Part of a small language model's weights.
Training: a variant of Muon for these matrices, 3299 steps.
Each number is 500 + 50 x the weight over its row's rms, rounded and kept within 0 to 999. Layers, rows and columns count from 0. Numbers have three digits each. The size before them is the row's rms in percent of the matrix's.

# layer 5 MLP up, 768x192, rms 0.246, rows 535-551, columns 0-191
110:544506540441532577411418527526497455605533492508465607502468498480381437538564492571462561433450540528495437459528601504546507547488519504536491398444466500446458363502491449391607543613542567522545480544434443449467469524542492444545531512519561516452491501516471456565447469479495446500514490507545454580502446412525490589509587521502416615439487520538471557451446464457530555533477534488474513490443513517544496369502575549517548534515583434493504456456485459494523539466394541553514516533563420429531564479429547463487465492454450488522537496421473605496438499540545485553
093:459522541562523510481530476462539546513434486519519518551458610457468527526552473423482530584444464544431558478473485501518518505463529497556533485512602533513428514484528457553518540554519460360550568530383476483489520483422503500465450451554584399520498491481501566588547470545557440501425428473460563503463492550599463437500467500563544487428500543494512483461527408513475557428509552577491473488542479566465537500397524586424481574347509451505546448478520550533630525485546524504491514501530466474444458408560488461542353484401556510471444491470490492452553616415449505503
095:455654546582497497428526501560599504515488589537477573507477449443567528473508434458480529452462545507531546501447501539521511444433510502484507478428562542520487485446538565493482481606400514477551492535519509448465520552465471508461476447456622468444433438455484600494567534554506524482476570504389489435444456540495424534532473556507458482491620500581444539488467485473519407455552527507499493473501403547435491564555503474537558448466473482506518562456523417518483411463509642508418543484476508397551489595545495498576464423461452519521577544536531400526507518546542626472
095:468482515480495462464436449597546639436533482496528439567480491434549513557446513529497437483458504523465530438550457496471469482569488491609536477491488514503505476514522496415502414539507555570451444449518539498480433475552496611529574351449484547531508488533468536537481558579359442536510522476513501559528543445589545530597445550457480491479475494498504542498484349614482485484528579473397568536514561457464465523433435457439586440405524482556482514498523419478561494488541521553525526479499482509554422481556537565452484450559515484522507526522457553546589547459493511654
100:424560467448480494421473476425489559472522465518586478519481634464448550401515459399465539650482502504415455546550466518465451467490464441477506507524511574392560478523577495593486509498468476403475463511496577424447487495608436457520517564455451565539533499507557405429479488600534580560508399576460468567495536530495502468538453547559446528470516456548551524532527488546510555561416462535463562500528430584488494474574533563481467574472517471495459437445489495475607482558475524507490457486555536618588543519572523517515465532484412533480549495529538432461538454470500428460
090:567512517498421493567593551527513398432524542426487449486515387510464584415531408500487551536388458502496466471540542446492593500444470510573483497528444502533467506494557547572425511547423548452493446564540469530489467474521462492504453526485452384665493533491502563452523444501456494603541401496506557565472487510419485351455512513456572522441525471486533533552434446572439513475502447507462569503457433442454564532557578504513473513586527603552557492511519546470565582402517459530507577504545574516456482526490479573508465494495459448505512476528580502490504475583491570477
101:487536487511474479433528408418499575529552485382486498465529478505510541495505481537507501459517505451516480464555482665537363425440447520510427509489530498494536516440501420550409474513514474510477593476490512512518459534649510514496487460488564509413607476517532506534615480475537483526515509543446471478539557539473503469506447618435469523440480453373502584419541436507448524414451542480457500421458510482485523436533553408466446492435407469397596431560504420504554509459406459480528537494512437496528544547494526507506492548576390538474544563546547537528532556457538489550
100:480538590544518510515368458482548473516565539413520570534506434588512440551464528514545448518517470511477443514402567575527461501497497450417538442459492552479495492570569515391527559417549399517499489415474567469537525418522496589525555585544467482542503483526550475491527458520383490534487436470471560495499462524564539527513445482408499496540492520531581496426500495442552499517520505408490473468495516492462513536481441477576450451523482475564491405411455557529562477571435463421514578531521535398453481430477440565546526540482544579646566377469430500507566490482469424536
082:499518488508450624428518489521506441505540493591527468519546476462497450494500494525527489492463577461559456509459510639487461444513539484486432564574456548547513543556406587471452567468450544505492543495531501474392494454532536587501485477507527469442512510447515520404505451477468485559551475507425519530504595506538493456495527467497381479467532558583543528509413482642515514538476562530511525523447399521401472471498545431558542563517456507433456528513513513512554450476507571680493495515563524478501567523591536551642557516579614540487436523473489523543456500499548625492
105:441519606535620542435500461519499476529480441463481477411447440484488435565450480508397499431416443523493411519564564527618462507485479470541432413535462487539467493447461563504553494541475558593501465567519512538475605516458453524568537484587582449549491467531501497511532535504494470538450541542507451481517489534553389500481572509548463497503448497500533542500555468538446417507516477464408389455376500493498550580635429477483455432489524528527547537472472440548571533460487475446531509472469524516544581462406558531506512468576521516487399440384468587500535531475457473595
100:424533511538564487413537581512538442600422465505511528434523550607523534474439493456452477555497479458447517510450496568581494489369556510550469542527579450557507477472447537478453469457425589474521561554529403506469483556460489514558508474444517538540470558523523541524438509545476541455533478427524433469558580461457494536420479524434431453539545551554487458589494505517543475472497498541362467466445459510592480526445541505510425548551528548450481460545506486485522495543495590458423515426423484526464592475592572588578382570440539516510568406484507476511609478508489598492
096:540500468527502580453599570544412435521438415420469479427560511530550515553505555494449463470509507483506414540495505460598475464503520527588552436539589406522554567500611444555486468542475436445457489469518502509541502479543510478451438474563470560518578518550529546466448444462582412579461387434402480475537506510497449482545593540548516432481501600494508482451496554521585542465495569477379529417498463475463532545514469551518498473498430429456578505521544422491522491519438402438534506472492502473548539542467504473497447579587518521532498458596422459467574508556551621515
106:510585494482454554489498561531519519498461457501402527462600550500400455544458505543487438541540652472452557438526472478536546531525451634484484528585536501446461531557479532515621536515483549570412518534430472520460465535528433499481570489473465489559518548440426495558428494453478511423524467480584515516436526487499512458399451351444629522527532457498571540465392489500436430486490479480478475433539522577541515486441512488556491533551498481595531509521584476496503555572424580529450524455535507533545471500563509538468413485535490476527408519466546517439452466481579617549
102:467487490357555518573545519485534464499474485498480595485603484452470532513462495486565467498502536525519539534440519492435429536432563543529500440532474473479422536587605481461538443536428492458508482453473509566434492459545465527497458489505474487477487505481401484429488561566438523599532477466473433482437461528545488524574588568571425526536523555554511539436501526517603498524438503522423473564572487538404419548481461477480428562476555512590477443543530521511484507489451441498470448554497525436483403515472561505572652555452499549554523477459511328447414542410519427457
101:480478485487406559414529513463542494523568473452459428467607499495475471453602524440528408474538488506573430511608540537525528497434437540440558562537484450528465548560485531445499430532512542461449474529568532552603495440520447575518466415541392479538471512492390490494516453453453505448465516460549429544556464590543533483497411485462439499502560519492537504473429396446421543404417546516471463445502547499571561532500552544496435584427436503474451516408533407497560496459394531541506503379558509433498512521526477507381514408523568461513496466533459472515466547477506537540
100:422523425528449506469538489480544564533521604442526538507430510477429542417524564493431444459476551534509513455486488524474534557483454452493398467503512480438432574504501492529571459526525393459471531462541470490518482441521608447433488478544554453410542423462494569453570570498611533521524463532467505570560497488607483367543510502540523555553533565516460603457469528439595628451428484501514526490505540506449510524559401549481488442470505526453551569499459437519512490423503419535576545523496533555454436475533396444515603535504521522570468464524566435582462470431497413464
096:556464483555496537462450448513480589527505485467454527519333424531449501515481519493445417544422449522554440504526448474495589442459503444592546499407394501430459572502509557585558535540460536408481514551505452505562479474411479453443568597461474458480483535551528523569508530440435478499486456562511495440563545474476548512437552510405404484426540456564511457550472496465426484506502599472503476462455539597436502456524482453513460528492576410560427612522528423481597501484436569494537471491506605522512537529593548499573440541558516532533517547483465524533562570535492554466
# layer 5 MLP down (transposed), 768x192, rms 0.093, rows 535-551, columns 0-191
105:588523495516559572419500530549461424533505418556498412583457560387389552518491503480528528452499520469445554516625476448618489533574495522552546410442622511557443446501432414487479561530512430486585481461459547550568455532477518474562479571497451511479488448563508536513464555440441457483495467486533477515448437477547518560545551424446511492513530583514563499486475499487489521541462423513459527454492475537575499451532534456483588558463451473535431555451460471484428562499432548550504558464486418405511511507455444466437419496523461492463458438455506559575579499488667506521
088:438452486484496522523505442483496409499514526506579496451519458515522511564504469453561552470473488525479383540606542468549460473512467459523428531563500511437550483546470512584461529571499459446521496508589556588532519389397516572420568530519489530456495548423551464596473492496524509561454466502488406592543459523445500622532623489467469426570473537536524502493442638522579453510577527470561451576455466523456488479457537485561522413494414489474534481475557504542474555446504508565399497470534540461496606420527540541468467513439446459510588372540415492457524532464493447462
101:528516475500499541474571418448545575440508516540528505435511492452506482490459540450516539528457531569590548516551507533495561556547583503476493489424522502420450526526534639522493448552422478534534513414428477477483520517485460511519468431487609421503529514538554543497497496476517397473501448455296589539445539482466506513447558423385487515510544558460461589479473433475509540512475445453451595502598551561480495516474464487563464461484475582465428525463534514554447536458586504541434458540504396476525509573433492386589462417441463493490487552533589544443446547544536528514
093:503501493519411544530508500500463615509549532539444511477473439511456559457502433639603486480416546398479529474488483504485414493469463475512510514527457512456472426431602382493421500542512534520527437525515416504470462581519586605419504488559532543554467495433524505605431508508500548471397536527345453527484471477612556409486512533468502516487554454548474502592387510408451447447494619479546460544498543528557467490567538374517445509441518515523431506513420488580580493448526501502514603490530452556548480516548529500528486483468536507512501510503497488454554474512544515486
097:522509537496454507502485569514513512520539533504456490577570472530608510510500471514462459511472414543499414432559480476478423566478418488444605531460466488534480499503514420479497496418488430504576550551458532558556495492418448477481523462406495477556559488479519465482690643466609513514476526394476496560491633449477473566584544468390503492506517521583423508397545512452500519412588498470535518489464440528510555478487425541463510444509457541499504558550425558485564474543467503599455450436509487469551445482496443550477404564534468510518576528526538516417415476482540510482
094:553462482576545455432448566445485478475471562519529493565548586459424524451473511483521513585532472475423475619446452513549514509489492575480559522423530435498477483558483483417551554507506433461458506444484416560586526465496527569576422480477499623478521563545554526413400385469551519391522450541439528471543404498547560613466491532602480515501523474453497476498494499584525464530467554491460543539512561581491451516495409523527459454467515427554555511473483586502490510614428527486479438530441411552474534522453572471485470541506465599471468397452546444469532439467544531546
097:496507509420554478578504487589436479448558636459436466490429480468520592509568551534609476466525539473485575488573463466471468473491535490374520475476440425483494507488477545602505412574575485547531538406487493508438419477526452545489533521491482529475509460431603475428637518556527441538509522415415545563518531502479499521579480630541528455483474556469501369484480443479531495592468553418568491498408464478454528453543509508395522511450504536510512551501466452511491476465511485590506593473497476463560502447478429356575481545477462499530530472529553490491498506536434501496
103:508589528597491434517590487553642478497410489465466467441467524555484554492513456416474429493480562456479612544491480513438537513534466491480559480431496451436505485491483474463455505519468515418549487477535426525468503512466548494536454452443555554447513549551450499497526450510567408458436407483374518598540484539575641407521603404462510436545578599516492530486557470533432458534459488511501579480523518562448510455551475554480533501459527470516485508558503498563486533561429501501587503512488482499467522548482510496554492514589539506590440432405508579518465417389406452513
107:492456558495514511497476532472543526543528431548408562421430474487524602461492500526428552542462528476494577546466460537548576538567431466476492506411548530461433472520484534542530466472524453492515532512471539539508519507539541410479442517501478457484541516521456523482473546557576477488516517545109507541469554612501519539541474503540415541478504482481469455475599437495569502507524518501453534474521469506496563537536499567486432542437505473453417497469514495507506554457452523499516554497536544513486485516498529538472462508443456494488553566403558442521515520449471485570
106:420465532537589544556531518469460463489538532560454510455539589569454513520478530456453475471455524517513510528518567518515561472477430537507423537437497513468528520494481606553522415550465520429555521530437447525589535516523455503429534487609453394523509418528513416403586438473506413455429522592373444613573499460536517517535553514529547479518486522516475416530512439537457539481401429474523552496410426414491550521526568541528567529441496477455439523494455511475503542528549458465443566389428550530562592542557482562396553493521485519419444534519539514537461547492518535419
098:472484456477513492576489487441518484371476557488494429534581535563510393520614470604603497440495494557516492489520525521488460494513436492517460455495530564533500491516529445576532542512449506505526513452489623459410455461461441478467479421513573503566480507523540512500543491496544481527526419443450498560447510446515519558552548482500523557421505493458464608455489515444501509441558453491522626532474491452622560507449559558504500392517499538510539515493510508483461581460552486539482426629464576515486429550480538391419495491506482557433460296499511513591500442446491481559
095:499553527522468456442565506494506486530558585542478543489521474443456489523402466526487517505553417515373564503563459518439500517502459507468569500553522556469452394530523603524488553493460426521510488570524536536490450473469653448498506564478527522518580568508573493412523522574549470423518461534530453458443514452491511509438571518556498479559486426428515513383438383515458490502489513465453498389416470441497505541497568506544491511470438557525576492508487565523492470647498462475474528631403490552523546495423561434545503548536386480444537617457466447461483482498510577516
097:410470544439547433489435514537548533490546479547522527512498510562448573514488508550445472487452529476491448483581514601474608471461537453508455451475487555452496585521395625567565441483543499535656482519447488476473567487549632547473499525443533577533507544561530439441439489504563445549549478575480518455556497537527475494471512433615576508458469512440409461511492433520508515483526526476444476443477584469560598452498543535340480490525446517481486590493497437498458416462511450407424548544526519498478517465463510562545467507465494476433478476415492491435563404498505587530
102:503491500477446571561515504410574538517472494538507635524514476492477564430417521447537503473532423405571533510481521572425547483507504437503540470468470538560496543461514524540466523480460597455636462546502483586537533544477429596554436463564462428584554500506515419517490500471475485586456508572463495504492459545474511460572507523526423533413522545571448423495514405491527436526568515550468435475430499484546416455545513486462478451513413580453477520528524481545496426519465575508476502565495430484414617510478499443398526492572526561407516554439487402482569486549567484385
099:457477555535468530538555455542492535404551450570514487476573595469478503413561646527548507496501510536491532544489503539408495428540460506517485529533524535520516557561509511401504508408500560415554544420485479484535520429494400529468519469435513506488458434581451447559463550510557552502585383500553539588488459522556504504502568508529556588457557514376513452477499588498532492489432433462536424456410447518535433509537480563482460503360488517518530502500547493523497443520554512537467608458472416424478524574479476552532512483463575426533476456501401458522386574474566452495
092:477539510445383498471544367481515601426495528522548485464508550472418597467588579481532435503503515499479531481475541501579469488556428442482595512499508491485522532527555456536443513518454483565462502535553523483480481481636538562528521487497566491498506504428550454413521517491489485452523487426532523407503529565462420504420382546506428457423454503462443622509577517431508584391474547519432516458536554383473456417545370514491473465471520441526450557556474519494466543465515484472547546518492523571503467518629558609483482485436479446511533469468547522598474507545518445494
106:535446507474442444485486435519433594506513486529538523496399475441473396454481461461475479446589490473398425415503521461452515521444503431533526406423543493530527550516492649572476487549601494535545511525595487459530488498485498491505494488441461485541491543509507504523476456499547426445482518537491536448501433492504532517534478562492521669380520527540496452525533406510432539529476473560551514503471578490406503523497471508465606535504537516471534541493578431512553502462501492524498502535539471556507604570520381510447400481556485454612560682466450501518531451482433445521